Each number is 500 + 40 x the weight over its row's rms, rounded and kept within 0 to 999. Layers, rows and columns count from 0. Numbers have three digits each. The size before them is the row's rms in percent of the matrix's.

# q: layer 4 attention query, 96x96, rms 0.0915, rows 0-95, columns 0-47
# k: layer 4 attention key, 32x96, rms 0.0984, rows 0-31, columns 0-47
# v: layer 4 attention value, 32x96, rms 0.0846, rows 0-31, columns 0-47
# o: layer 4 attention output (transposed), 96x96, rms 0.393, rows 0-95, columns 0-47
# up: layer 4 MLP up, 320x96, rms 0.169, rows 0, columns 0-47
q0 054:437606414496484518468538510528501443468512493491516454528492489479488502557494436516406473512395560495518501525537546516475582461472440498414520
q32 083:472490480501572523480535473490514488470475548528467449484444488399416518520533545484454579394491440522518485483459527550574425548550505522520517
q64 103:456468440488519499464465451472463475569516543454482476434524528507413447518464603506464516405477485523528492495530530557508524500504440493526589
k0 071:479543484453520523499447537556502483461439472484448527502381506488516502447483432516526494567574465618475472574493528472508523451563518485456429
q1 060:536541463559477492506589450472427495535439491476540469472505446507418425432471508545477500523485529499478561494484503462471525516482537483539560
q33 073:543492499498466535528489495409473503493504452443484532424532547442514541528468457475513503482502555387515428476482492458524419489515552508528492
q65 090:503497478492434495532544532509542443540538499499543513486529407536469504548496566515533503516474443445497469554547412486497456561543566482538537
k1 063:473525497511550494500430543496478481431478491520472485533463456466557532463485557531514518477547442622510511540513524475458486396512442452485448
q2 064:549478490430478483545530466505508493465471515478555403484498520506492534535485493506555509504447546443508473574588557524414504507518482453473492
q34 067:469510428460541502435415420453602488513569454501512463499548531491498512542467458531524492481509539526499506511592524496535539550458496463475479
q66 088:500551458394483476498506475509559523478540531524559542508516497507504511514487412491524461457478467446483518545552466496488581517543508507459531
k2 056:472455445515506497513500517417541504527538464567582477480537514489595518419508484455491448426582510513537525508506537492504431463407479508573505
q3 080:492490520508473526575517470388494472538490481548500473498525460453476454435541498492526477528540474451429486472547508501435514454516551451536497
q35 089:487484450520568513544487551493561439461486550503457506536405452456474543529564495524474494512473467502468465490471572524530408562576532460529508
q67 078:533520553489503475483578545585504513483579531575469477550530387501536520542555466512438524503514464512498506496459492556520485485532503511510488
k3 068:423500522441508531457557481511481524560523471537556551501482517543504557530473575525511569454465494477505477576538472498449466463435480528507514
q4 063:549524474452523476439511473566542434432475526482523461550437534545504484543441510476484483521430514500490541495553504543476483463560534456458463
q36 076:457573453410536485442485517488550384491549513528498509582500561437497478461505488496522454455481517468456591527497502530545563486521511473461514
q68 070:554498493420467481445494476581516440470506583489474479556494514564515493499507466514501501463475505536498490554535485491479540490540501498480432
k4 070:411454428521495521478500488520518516494514445630527465477480512537484540468488423483529575504525521542551504542509536559429466499437488514589466
q5 064:569548534475530513521484514457539438503492455601500434471495515515542516466476396498541494513520450500509512578524500493451447464536473485469461
q37 103:487505456490525507515504553530524459436460502574518453495448517494480531500530438499513508469514444494527526553462555531490505570582524492516412
q69 094:516493509454533500525520561573571513479577522541531458558474452566512551533553491448501534488504488444457506506468521559517489561538576506523534
k5 069:524521494490534474487575458513423484496501442513567567443534548622507531554489523470511473489481501472480505532596516502486542411466487515453473
q6 081:497479413479538497511534489496463555476613447467513506474570458447532494541513537447556528538489508453493521450406510447534522494415553459493485
q38 096:507459483544513484564533505436504444521575553452469451506522445519439518517504501495520411579523526519435517435460452499516448513501500545455499
q70 084:486408436520522515481512515429452470427494427447501534501448459464426469511543510539501453525490504565503549557539418496479499492452524452481473
k6 097:464467487507457541508419488475594535460508570482433472505496518434518572398476493547475513513548473495478463466437415556509507508493434515489524
q7 062:490498455462580474521517470464475422500537541517487434544492591490489515502510495490519510484551470494528601567528526496457578515579447469505452
q39 102:537530546442530513497510508540385441481570523454494416527460512477523482468526447526544478434479508499486500468469552470603531523531463556537402
q71 098:504507498390497507473535481532542467510560535468515447548494518552516506491525479478568475491507488482447525501513427483519563528563538490476475
k7 082:431462437497502533491506474476548547475456473580506423500494527490491611493487497463505493556526476476558469491546488516431426534442469427476461
q8 071:556502547518517520458506491551503503461428472573500498562489572479482492516551554523507528462503513507561424473439511587501515460536518476541557
q40 093:436403556537528474520493515537573483498460491533399480384534505518511510507491445545427545441520546574486471477491455460487441502469463537443541
q72 066:519463497574560455588553514533502471481473468575476516465490486491494453479487494526427500506503585511544523508527468602499445518520493448421499
k8 105:489523537465455477498547503517530524571463533406484436556477475553508502449559567472533401532491490467475551494463565521460422505524564496504506
q9 083:468449459534535526538493536499522621478572467504468530444480455420507509530485471478528592481537508465494538453457516476574530475413524515513541
q41 117:505488539560501511435454506523462518482578496454489532461482439443498512534489430504458505497454543567490482436532517474513445454428475547491604
q73 092:491416473563493528488445524458496565453457463466441507415497443457468476520458462527512529515474492594530505545537483499486471493443466466522482
k9 086:536483551517479483510455534537528479463473518571481541517540444477502497430489477524509531464475503527497423452490472474507542514522547517475546
q10 081:454456470533539556622469514490521515516531516562504493494419501451544544412488454451475571541512457459468485497458490464485481537526491501524483
q42 083:546459488422560480556489520437484541581554461490450509489602476492575515459479458447510532491554497478515483480487443526584571493486497512534507
q74 081:437477445526557502525422560536527535438536483542404412526474504446517474453447429512515576521528551478492513446464557543480496506498560492563491
k10 116:480486565496467447490535489429524508510487539450503540529509493411479486475509559479487431500548569505396501539505495438533567547457535513527543
q11 114:452429470525489464561502540497530555470576537476477532484518449477471532557522486474507465495448545486451461525493517454504477536498540516507477
q43 117:511462488560427512565459514517576562510521504500529501452466404552463534540491462467512539592505508485473461466482526447436458491490558507485577
q75 106:483485507497439525447474547467533572465466487441451502473500471543481549502568504511525491489509479513480492451464506421496530488498505503527523
k11 098:469497586478461502491455433519538533499455607447494515539474544495493454506563492538476386516540462453431438471484470456511468509533497484552530
q12 127:463476492533536515453441490513524532514466515424483553493550421501523458480466431541463538537513544565503474450495532465521520486411526566437526
q44 095:474420544531515498490490478488444522514464558478437558504521396449507499497518462523440497520482493500489535497472484464477491515428512577495617
q76 112:501445507558526460476488524502507483486433488465455460489485451492491485505487489598499551478468525580519505495522499496526412496437409532442545
k12 097:591542499536494483428561464494461431471393451562527476508539532538423443588477522492553472477492538533592451538513515530432540504500497552467447
q13 108:499533489460542521509486427456464449533463408469529498498553514497556503492495540516499501505502440502536494479459533547488447488518526465520428
q45 094:518486506480559534565492444479453476554509511453506517471544517514541454439528603439544547502481481514524534492451461497539560487477523482463451
q77 095:410518511489531498559479507519474488551520499512492510431488436482489486489423493529443529450502493496523576436514508526521455513470478496495544
k13 117:498534446485529514453501463511428502505533424478525416479478519488562506580443521495464545544409464452505496501522571514489413590508527540531509
q14 097:489518557495507513522489398488513460530496457500467519529393532518500560443490477409483527545496468499564529482604430535558558554484515554520530
q46 083:475482497467499517525485548489506529513542449444445523474504439491555534571478451521447484462521472464516473396544506473531398480497465570521535
q78 083:544534463517527534501539427422525509531455433528577544482477556459450507453466533476462513486504527445485529498502490496489551483512504488491447
k14 192:510549417460547539477508437503456465494510426507548521470490531520544498510447491519470520472487476453566506489573498522518477533531451511471496
q15 114:547514451434483594464478494458473427528467467538549493527457548556549473480515484527480492477507449466481445489517518467479505537537542541498454
q47 147:514548467434542541466493468509470427531491469485546471533525538524531521467522459514506498502485433496466479528527481470571530562500546504517412
q79 136:553524486467520504470503474517476436515535499474526481561533523579577523501520480498488512527514470467478471495525487499545522560512554568488490
k15 089:490543447533482523546429502515505465418457440560478491438505534487475463421474460560503521532486456491561521455480482550505532544591437505486475
q16 120:481457508430503492537506606501488580592483545492422493488482462430482527477527531508493491560520576566507513504547472568516511498492489470570475
q48 103:547545511560508458540484502458562388463415498563511529492463540593514453531474492521508477404490511480568512530492415539498531467546479519496529
q80 097:515494531533520527489548516468554437541474533507551521504513468562465543490530425555480443485479554528392500474520478499539568509555520522440522
k16 097:507478553453462508453480502483453474493442503595426480458527490428494475509501495549538546493529512496478432472443451573457492433504504541497479
q17 125:536528543554440563486541444464510489564490485561521524467545529530467475463461478514499531553494475624555532512529443562425503527426498477485558
q49 117:526474473489491549455467535419502514518540495464501504508451523464516554529530484456540471502471463480466467471481508458552573567516618489490564
q81 096:500460471463480573466470500478500612534554494488510490473447478469437547554518517505552501509427493548491517483528494447524596536486594466562451
k17 109:539531488444550577526488532530549501482502514508560562530437517411467463532489500544503455563551536490508586489484561509515549495533523491487470
q18 125:524500511489482587453482453474485445558481432453471469489513528500534501455506498478457465559472452497517514406504433496515500540427560568525505
q50 106:548547505508514515446470439528488444513473416513421442474537468528548457482438489525521486462485456538531518490491516577493492450497431549515490
q82 096:489494479526543494455473542506490471423555454457471471468523511424500470532472434518478514497551530495559503459471560513514535430527493584434478
k18 108:566457577502498499514467516500545502421495461491482459448517468543522480539507461514449494538517515499509503419479497468508471551504540517551501
q19 088:433472483516400479459545507460522498582495501583544467521495538540523499485489458513497479478479537541425490486459512565456471482496491472502462
q51 130:454579491483456539449558529506522481526480533520475440476557536441490496431526555528562479490505500528441511549490523533460543465487473427520460
q83 097:484503435539423559478489550474491496520483526525547437525519534500538539435526478496512510520498504520501491499446517526505524462490536480583408
k19 112:491437467514553490446634510435498447505567482464515517535505512550482540493499474496435505529528460514466477472420544478512481470468503511491452
q20 100:469504499442521512526450470486468531487510535462524526449458466459522475503484521495581558546596604424493499538531488538525547468504432488486547
q52 099:432481463519506535475543525502544458472526520495553477533406511510500568516444471498484522503495448519515478529530541542508454565589484489453467
q84 108:504531479459491521457563557454491462522514558512430477528545483479506456512445475573571557395536498544472462544519521555517436417527488457489445
k20 093:512496460489465503511522530454472462560569546493575503501515523470541474474478512540544449464543521447501434452489501530504498467565478552502550
q21 108:539515459369399545463508475493485562520534482528527450501455511514510491515540496472531478472483540471471517436527512478482531497442576425548467
q53 105:418502488469517496515418537474537516415539477546551536530484445392525501470516464466538527553461539489513549437420512419502527533524551434536456
q85 106:498478445434469530528449565481520490534518577507532547559435526478433514499507547512507434501494548431460509489494477493484472511540557419565430
k21 103:488472531522481477434468508511492502521512555570594499538559407492399445478481451489575462545480500542448539531509504567530549476423573505488510
q22 106:520427559449502490511561447527455436514483506549518410457494481607493430495468505495459480495583550490469531532523469443486473503493475473469564
q54 113:572485489548501501540578430510463492510522460565564521433539534579538482521489551537501530527488506485543540472467476506450540545503447544481532
q86 097:495535460506464557559461486502493494583581487526547465509394501523487549443460473488502526449492400471485422390505528451546462546503533488536520
k22 098:526473524490456589566474546474535480521474506597438547476423458501502494497462462489582563447491444535505586484543505527505498588567524480491548
q23 105:414484477510491451590538565427519447480489482529502452493543552469477516508458536509503471471549473445477446533480509505428445506602443458470475
q55 117:478436449499477428547449581419477426449484448493501462500456484469527491519493504471547491473540510520534503495479485472518411464501511460486450
q87 112:453491506524473470580449522519550539439565522501486488477530494432480502516466492480536502498547546441472484542556522490488491474554466461496496
k23 105:459487473506450495429511474478431484575546518491517496541490510497422463483503567511429454557514531508559534454569532570521438541483514464556508
q24 106:464573532503519518528476495538489407527427476535457521517453482497475461506469482567567578449481474543518579517503533506463389509486464507482442
q56 091:495577485512496506520479530565534593562452539502439505481445487533514536468492467550444461495550489466471458559520495557507480496576460473513452
q88 104:566506529500455549564426429417499498543429501520578497519460483527484484466451531464428515533511528440501444492599467518484587549494519479522507
k24 101:500458494502444521506524570587513649487465567443544503464560506550495490440507426539554483492543473490445457445495544498512530517502530483499531
q25 120:558450519536428510462501481496525376571491540557487541530413502494471527456508510522520446437426487516524449492519471521498554428567479575539485
q57 106:479499519518504528499440503561479459512510513502497575495443473491452477429525498476580469483539460493474441514551476503515500413466487529525442
q89 099:427504428419464500554575500448538486606569557541577525508509447518474515493456493495441454516542462466444500438538469498492480573476528505492524
k25 103:513465515553455568393491518523551496508486533525545525564501481550490497529482390521471425476490458492465513405530533524550471504550551493599474
q26 123:494568507525440513496493438507537555518456486573554547479470488526547521493529493491446525551468498504504488553555498590439505466523508486479523
q58 092:459519500472475461511512479420479506484483509597495497496485524421485453465479580484479535499445505471556542545523537606448513502502495494506527
q90 128:501560534534446419558512439537500462512470463577596541488462528538503465483480488511476496454446473427514475582569485564495498533511485480487535
k26 122:534496477463485495548480431493552531503459544527537467516553500558541476451480416510528499490512504429492488481512484514481515518476550460513518
q27 113:573467508467576493497447468510479497584504475547463427517530491519477494456389451452523507504482470434484547489513487562517521517503416471516475
q59 095:539386494445547469540492482412534460489511514564490433510566499505481509474499497416465481510480530462483528502564522498491481562509491492532419
q91 098:550418464523494514474491480514397541500508498514559536546515458415501558484465446425481499600495455492504543484507535551510522476521459464539452
k27 091:516473605517516491525497492588520517540486552508469399522390507450565512453465493470443493554556456510534443505451449516511516530501529490485542
q28 116:497567581571505468563513499537504473453417443448483504461537487511531424472490501529526507514458445499500507481481465548539540451488424560496513
q60 105:531515605533496456532501466505499463459454430515509591526535460500537458499469473545424463559524566495511481516537442516460469494443449532462583
q92 103:504499543521498520534458512547507522495485505515474499597453495481599496471509477535464472525473511479511540485476546467435478461478520499554461
k28 106:443561501412523474528529498539501563461550493495569409450502467499491545524467520449540553509462468553552524485500579534538504557541457556502478
q29 107:548519484431464555508468504516469524515470554495491387590439469484529532530593476502486462472516501471441485509475538530480542468530564506518479
q61 104:446572490438439501501489472421546492520530441480465444544478557500544582491501515466526462497490450476502486537488520470538482537583532459490488
q93 103:582576584423507505422484475509424484527499522531477559550529500527496459500479463561459449471521535475505506529497507477475550468513485520528578
k29 094:494554408518462504424449527516511441564524502555483505458476544501522572512545508491435481460446562521578484591487484464501485454485574554487432
q30 129:544536577530500438489530448539444436457493529594526565445509501562484404522482540529475493436458569477494462535549483525462512473506415527494591
q62 089:506456474468489577608421541492523489428450542521553494543441512604541471408526553483543461475522560512477498470503451470448519444516549471533513
q94 105:537490460507552481458474459498439442425460471453464504482470547497532465504434583515515489492515545534601517492490497513498539477536380491506467
k30 105:486531491503485446575547526539506457550481472556488479490502430587514533506481500487461472488536432430538484453541494481486466475546387535515382
q31 104:465459473434455517495495514494506508515495416530475468495451553480487532451523491549525502566485457551444499513492494490426472530469450458530532
q63 101:479475468513537541594450507492522520514499548518513544496516535512540558512491501445409493463428488460475429466493505475527438483455557494540498
q95 111:528524573538591492518511510663435442496507472537492452490491494498513463489498520558508542448519485522517534495499550543518522527473446523467542
k31 090:536441463515557481449528475447423388567480464526496500365476495511533433525496563528463486529458495449489578530497534481517548487521413491518483
v0 100:569501520505547484531476529571526502449572495519491476540444494524538458494569446537527473452524506459502496529546446408502432507519505459475513
o0 105:426533516468515521530555532526504499468462475513540437503446500573493530581495501443502482507526510515511492506481548513532495507454456474447502
o32 105:487492481506446456478481501420487523503484443490520450498546442519476433449598595574465462518466508450469512500514481439486505441544593476485546
o64 099:592480465518530497476508491514529476550525522539490490433505536477576449466461479520503530472462480461479506509487507567501423495486492449496463
v1 105:473510561430507537480484471506478510527527519537541460475410522435485489487443476516491547510499490488508526530497586484492421465486459449539475
o1 093:540510534535542491495504552489523463529520486509468469512483503557459581507556407562496478485520497505527499536486492464436546516536526483511550
o33 122:570479390446461534528456506496505453500485471465515500575462512394483468546468505506465509437441497509485475466524539498551470547466497553480486
o65 096:436486590515489557517445461510465497521369503470477553486493519572516494473514527511434478500500502389506527500520533455493498501509505526551510
v2 095:564521481584516507517523562450536443506503512488551524493540514544429457491446472508507437431568453464507420462511557523449515468464536530566538
o2 102:553563570460595506480446482528491512498464485500494383531452542504542539542507491514466495443422527542469490423532471456507424543505505569505516
o34 094:451490515448463479535535547565495457489595556480451583530480501642544440455507481478505484512499529462549451467530503515437498464548418472486510
o66 087:542480485562415529487498492404528418522493448518491521500527453506518445486523494521522476563484415487517505503472589516531500549545551494558496
v3 086:533536522499479495554547531545528510483427445501508561482600535512473475528490520456527509517565497535508400472529501531515442529516508502477515
o3 094:581412542468525500482528492491501438535530494535462525490589553526503453488486478539414506419517516492458402467533450542567435500512472499496455
o35 087:520579468477500492501476448505565531474484472425493516535437542494534480458507521457540498477615505521503505588452492507467547540506445502505515
o67 094:439538490556482509495518617506462453529473523552546494476562552497422520489516541518484450524512497495469489491497502589475512434473547420481557
v4 118:422472437554481531517516474485502517479466478502437463548531533498494474493443493478464519479507501535486397468445580517492420505511476482427518
o4 118:554492485473467452510521485481502514476550454533483550443491463478527527449473478475502509514532439571530538507498464450496532520492490426454505
o36 107:499494456551546535528524522535511550527543497475480524534502433483498429499519486442493494465521504489501481470520484551560516559490504541573458
o68 106:511483473562509534470495429549443485463527554487482514535512609490614513540510437521576513476490500521465461494503504526478526502563460571442540
v5 107:529513512547503514518442497522524454487528436485549577537507476528543556468540484450520498487509496443493547611488482535477457483496558513558567
o5 098:477512506473483569491453488499513575468509489586502511519483478489545503536499422485536475505471494572565492467567455493527542552521485532520396
o37 103:510450448531505551492426486522443465502458399450548583547431478496465527501499473481459546550489480486529551561517527403564444544414516489499557
o69 092:523504542527536451493517524461532512449543526483517478524519536515467538490582546488547475500535491535499477491457480580477520452531467508529495
v6 098:468455502478548550488448437460518470485499517485511532497538495520486512577409558513495480569456598519502533513491497440458469532568464539506512
o6 093:450482468479536474582467413475535449484519544405468521519474488486486581498499517487493469462552465490419486526496452548531511499438526541482567
o38 121:502474525493492563466508491533458530465455500519524491528528604547506481539522591519503472498514559496541593539542537498460553510541484482516460
o70 093:502545483453452534485445463578475531568432500453433500414445502501467532530468493474528522547460539531462458476456471411438512516503448474535515
v7 102:511499520537482534515553559496558533507475555466560458500523535473506468474475567501458474534536535439568518534544454536419513475589482570535425
o7 096:513508539577552602460494466553449527517476534430535566526475483502498539499517465441528525501578522493478506521490455481473504544489529536502528
o39 104:483454485435467451500572520482542446544493526518477458551519505547488502520503464521548420473521518555461461406496472463482517431513479530445463
o71 115:518436519472500462462453532559555501446533514547422482519437476540509493527500531475495474534420509545584505523539556542506460513499416476523487
v8 095:488521445464463476456481557531453558533547487483496490508518486533515531451545576530499507556521596564562537454552555556451431517480596491485521
o8 102:538520533414565473546533509458543528450549560489498469538433484482470480589538427451522490513494524499513495431453488469522475513509473446456460
o40 098:522515524536502445450464522565489491613559453476520512425514497478517528462460518536421471518464543491532519562493507512474444531499464508488450
o72 092:402456410506432512464435494486460520487497449533503450457523515511528499529524564505556515507476533521506507535564530494460551474559575501507560
v9 101:507467509539512466539497408556523581542518527521517496534463566522457482494518524562563550513495531455482526490418491515520486530503514532474525
o9 111:576508580422501464531478428539472448550530521492419533534536485482592458535529462499491510451495510519465481529535467593545499508464467526572530
o41 102:483445497520492543554476539473536467515473510516480512513487523506447494426546532478483479417462562472484490542520442438427450512544523493514491
o73 092:484512446548542485441526446572508473461537477513550483439469553538490563497493507555520516526500471482509506454453524477470484428476509441433552
v10 094:472441477554495555474454511481466497516438441514509574507490528482576517520507469524486501508552483461510501413421464463482470507510432372467522
o10 096:472513501482410459493545500530458509487529571477482457494542474487498482521436542494521469488461524465476552546486550511506583568583480481527538
o42 096:457465492463540494503464527501510522525435552506528466465488503459501429516468555577481481422427540467478509548506527491552494526583451490447504
o74 098:479492509521512610504479512507443463480484403573490540498486508513515514458496441393472520587526448568518502453507476547474469474469491496542450
v11 095:484489444541487528503516491525580489444515470486564442422496509513536411423491459548512538503566468524470532496538485384486559519489542544482551
o11 096:531482504473559510551521484507458481555514531430466409484527434557495482511464513467565502432488437482470508543505534495450435465515478529499495
o43 119:481513480515524427524465441471566462424514395492562558479531566512529463457469506488439573520587610476551513503499476487477538533438491480484521
o75 098:488516496487420498491470515591481507504498576550574493519432539526480503549521462517459427546474445537502477447458512448507516536575456503450445
v12 105:457490481512479521472517527462485477510407503524499554480427514417536514466489483554594510530488556585574420540566502499459551514496454513472515
o12 093:564493472463538515536549553480547493537432466527468416476570510549490557427559525501510529512527512541438479456470499546534482500565462480536475
o44 077:496531539516525497557485539453493486508501527522489458573481557515505474540474562512533477517494463518567506496520527545401427442479544450523495
o76 117:439460476451454488412493442490454467487487515502523530489478457403488459571488507498484513488524548536486469559565574475466609468527454500429503
v13 102:508550467554461444545449565505516467544516466497527435500448519520572566517410501520477484445524490422479494483542528568488502502538535507535531
o13 107:502466486566513516534522534530416479489487507497516497500477563544496473475562471575449484518457430451538497436542488451524434520539485505445449
o45 090:528531420497462480470512498464465525545532424576495514417504519490564538531473474453534524479506440521531482516536504535467478559435501554549593
o77 079:514497517486418563467490508517571489506471496569476445495443451587437509512459504558495443483493521538501441442457542463469462539514440416519482
v14 096:455482490530514481450480537610525505475490540500519469474488591521533445544425484483437467537492487515523565481422497505518493552441495503558454
o14 102:487501520472487576476571477471543439510472541491520570492481562492460518566488527552472449484511531518465450528549490525436487534465536549469543
o46 107:546476467562441532491419540503439521489476468495575476509533458488534495495475471540489439546472521464542572498472516555508507496481552577569490
o78 075:484538449492508469596559450573457489520529501488444484548497521563473483457493527408473489452498425462473494461475490492562497528515480465532487
v15 094:510521504549551495507508468503491572477467505480468521498549482516517486605531459484525513399445435433500473447536527446509540476466525488579474
o15 100:496532441526476500516520459459479521485518519507442398557477519520470510483494545459511553472524538499516536524434498436468616534481554434518495
o47 103:487541481459547535449481470481519520524468496492457542510523457472516519512525495464487544519495463484460498461517500446536530440501515639496563
o79 087:553449529458464469549475538498490479497510526560517545455522466499502470573467441513518467467455538491583461463579501545544472521524462466569493
v16 093:457495471487551537522507464523530509556527481520551532543464462448495494467470487538502543489475522543408511511536509446573499455481511521469447
o16 086:532470490487555534415535447547522458454496501540489498482434446509446454492524515498497507449495586446478447541472481456518534552455435457480486
o48 115:431488518531494534538457567473506462550506531493486469567497452518523532484608506534514583577576458526501502507529512432556542530498553482458517
o80 087:506513429434392454545520432512516547541508530503455556439543588435484502481408505434471463468491521524504514476506438539426500477462472496546496
v17 095:460424475472468427511509521486514523541449509505535431543523501487475491505516494468411439525533529453485487454548480534552525482474470443510484
o17 093:413524486524534526546488540493507469476569524471583536532558565505506561525522535484507497572444425499461537478510496567573499510458481492490502
o49 103:470487492516460526528496492528536489538469398576441488443482459549511496463502442561454464396560421463519483578523523482523525540534555501492477
o81 093:525390468513472559454504468528515558519432564481508514472559551469458513538481534491466486507469538477519511432475454487503496470455514583532523
v18 106:498486525457431546438510445490496460471463525530486560486533578447521492452513452442525496482552547486466444508460527482534571540484526493503485
o18 079:563505526465516446548516463470533443521456445543540548489486501550520520521532434501533499429522499499535504537575483452496555474508550507544556
o50 135:531477540420452447461524486474486540474546504552427439535466452543484549554482483452515501491475496472489478451427520490501545471562496482496522
o82 105:423491457571489536481515457541503477519522533416522579523471524436533442426547529481496426507572436535471548514495467524508475547485544501502435
v19 096:600464550551473522524511482485482523513510449491501427528479413458506489440474450518513512458410467509489478525422498475437478471455451500474550
o19 103:564523456440516415589516494536426484517483486557422514528427520506557483505495474469508504507484492493560416509568543554486542539498468547555505
o51 099:494416524520520528505455517491496530475502502472540485505551485443530494453453544492466496452539577516502503547483505489542455533563465513475472
o83 093:567503575547471504537538498454584482530489515475522493527530455572424528484481552551438501504464486445484510451488524531475549431557520538530510
v20 104:497447513488521520512544485526428537457537537466530517487469532454522463508460525469600510440481533460497437574487398460529571450489497510522456
o20 101:465580517537486542541471535519461484546458521482497456524532530559484463531517527515451479427465413458491549476572533531526523554514473548454461
o52 104:415463496506478501516503478499495490490498538522487589510476454551537496524455525353523504494502538493496435509522510543477564396518506519511515
o84 103:513487483507487474458488475477453544472512451451502500529457452417516562463510564518480517550555503623494544556438448476514390554482506506481497
v21 103:456502530532570531520490506498566541475524466533515515490528429443481500466528461415514527581572536508497459490511470512504509470552506487467499
o21 105:534490434561524474545542455517456468484525482432499513557553540539516500480516520501519562486546506542438525534480490506500555572498523496526513
o53 093:484567498521492536496517585478403533470494489488572475428490461506487494440491563477454500522572447399524484504510518475524532507447536591566500
o85 101:478526545455537576486471479480535486553417386516465541489518555467515565492489499518507504446489511488465577527524461507504565521492515501491528
v22 090:480500480551448526487498547468422484493502467508524481475445578500520382455554474464492498477508536503455531493561582481542503437525451435531477
o22 099:486441509477540531484537535477549535464490498525535454535438540563380536524514522484513502576586478513559499520483574464449431509491482479478529
o54 109:505567574440491486550483496555436450552526486538477462520434515487539464499487434471561562494493516515461576541521489488519572489522497514503518
o86 090:524482454568525487490542458550458500462489520496433507465539538506541504500539510515474500469422487510537503502554497517511530501519487488474495
v23 108:555559486533467434465455489480464545504535522420524503497513516522519486543556438557416439508480504471525462494504496495536520522492558503447456
o23 099:517442520498457469467495505469469425564534474510501469541492462554498587523531538470492510528430508589532496523536505458508540422503483511477549
o55 098:470532493567409504474543519500540602442491533419506529518493486534514471560429487462485455502530483508467483432442523471492557569553488520521517
o87 110:485485546455543445513505504511468516466522579567447466518467521466435478520502517514520499483502566449514540458508534530440438449470441478458461
v24 097:463485545503506437432570529511487550493568469523481515439470508524477488475483526505474502457502555509494472547554525530399507561491530504486507
o24 096:447437484465447422517535486531539461437484485482499477546502481559506485503581482509520415448531527461464476452501457565468411486548455458445477
o56 093:454461539526495475534482469502499540522525519532494437491454482501523521530432453507536519535536503580504485496545469477527556480429492515511506
o88 092:496521510422535563465455511525470598531478506544478527473523487482524545447528586534527554487530482466508574574459472483533499486451557503551530
v25 095:452555539551455529495467478457520477561555528544500512523468523452513489519485554439430437537471438525467474419502515551569429505495511490473513
o25 085:443512423508459467508510510470540550489504505553616504557545516530450562511506555480505502525534529479589575508463523477477551454548567445527516
o57 113:501483550508488507531524545507519569523469555453448491512433524548539495447437443461531456550522493540520607467508520513460497547486491520486459
o89 086:533532520491465551521452514475516460499504475511514505468584555535449473498613470562451493514484463509496380474530488450477446525511522508492597
v26 103:427613455474540510527573529525511464522533521452507424524448516471451472534477481544533485605515480564524530512505535503541540566584438513418523
o26 100:463510456534489494501484515540482556505549471454529503466517484450465474499488519500476500549501556601474535570511439462565480467444501483559491
o58 096:504555483419512482470502555406522511536563558500506474543537481488494569540480519511507504518481497464511454454531485547522484518494507474515515
o90 101:449528497537545524528538465488498452505408493494523446480500569520509474417469447494478497514524420482492527496424586439480475519485495586439491
v27 102:545446459509510526459621473493495520442466479418519532506518439481441484447441486463536462495505504557534550441449540464494533506530564470555529
o27 103:463480480485496432460478469516488429440513541474440511528462438544595459607508544499501555497452536518482471502486435463453505485585458517542469
o59 107:549514492549444512495527438482506498536529433489443479589531502571542549410497508408497501543512564580532556500527553517481525453477497527530522
o91 102:545497478458556553521503514508458538469406513456501487470524496451461482523518524531509467507506452489523446506506505603559525596452521508497500
v28 097:514516431500489517419553499488524538524497467509458519497442570477512429484437512540505492505503505519562509528456469450430540482567463513439551
o28 093:492480501420516471551560518469435462488527452582519536448446462506500485505559482586505525521512450443463418535533511403498557523511544479391514
o60 109:458527556550512482397476521534481594494502510478404529503442521473542516516489459463493496490516513553566541484524439516440464464496459427462550
o92 094:605544471510522529515436418495498400528505572433493426553513525499460482442471526460506496518472478545478497472474517455585508493490440596515456
v29 109:547494510466552514522483532418511549477483537518519547564485559535535533528502430446472533452515571516516521466493588459502518486517488532391504
o29 113:502492445456495479470542501430423599546542439450507556488541467489487452479501500511472496536501483498534532477452486503546436507492531495488520
o61 108:501531493473517522537476497413494508487456493501542509550515542579524562523541517491493526500485578455496467474485434395417539529515526520498513
o93 092:513429554527517544499489446470508405507463538457513438494503461438536454463472494500522535431499444465415460567521580516560542455476504511439467
v30 108:500544453431420509518530592562506464519528468455465547482520512537560532504463465591547491445514513511512486484463482519498497423505551513516478
o30 095:410603476513465450485412559468485544499496447586496431430510538446462497542464518488495511538536450508519564487512556529473483595490540492521536
o62 099:530449465495508524460449452518504518445551573494481543534446477504486536516561449484503565501440546443546481480478486444469483431442503521483448
o94 113:515459557443549477494577531572559470539480474502509460447522521480468517472519531493514470467507491544473469446467509547506524450549409439437492
v31 095:506519468488482489573553549548477485443572428528483509506558592459497520526482458483485535475440487533485488557474504506468499542530505431487490
o31 090:619519451415436510484517542461494554463509547502534490538555447538488513498570437530466514464440450503498498397500495484505541556521571466464490
o63 106:488485501489542488526529517507470488523590524492525541557502535456577497480480499491511519487482552517505415565525430534475482479499508514509476
o95 099:533523483487538463561519475527521490541478448527469503426409526504442493507483500526533541518556468492532552527469479468458476512440502478465542
up0 104:433452583530558489449454530491473436529494457519584507525533527523500425532422482526550555522466511549458497523492425501453449574487542516500551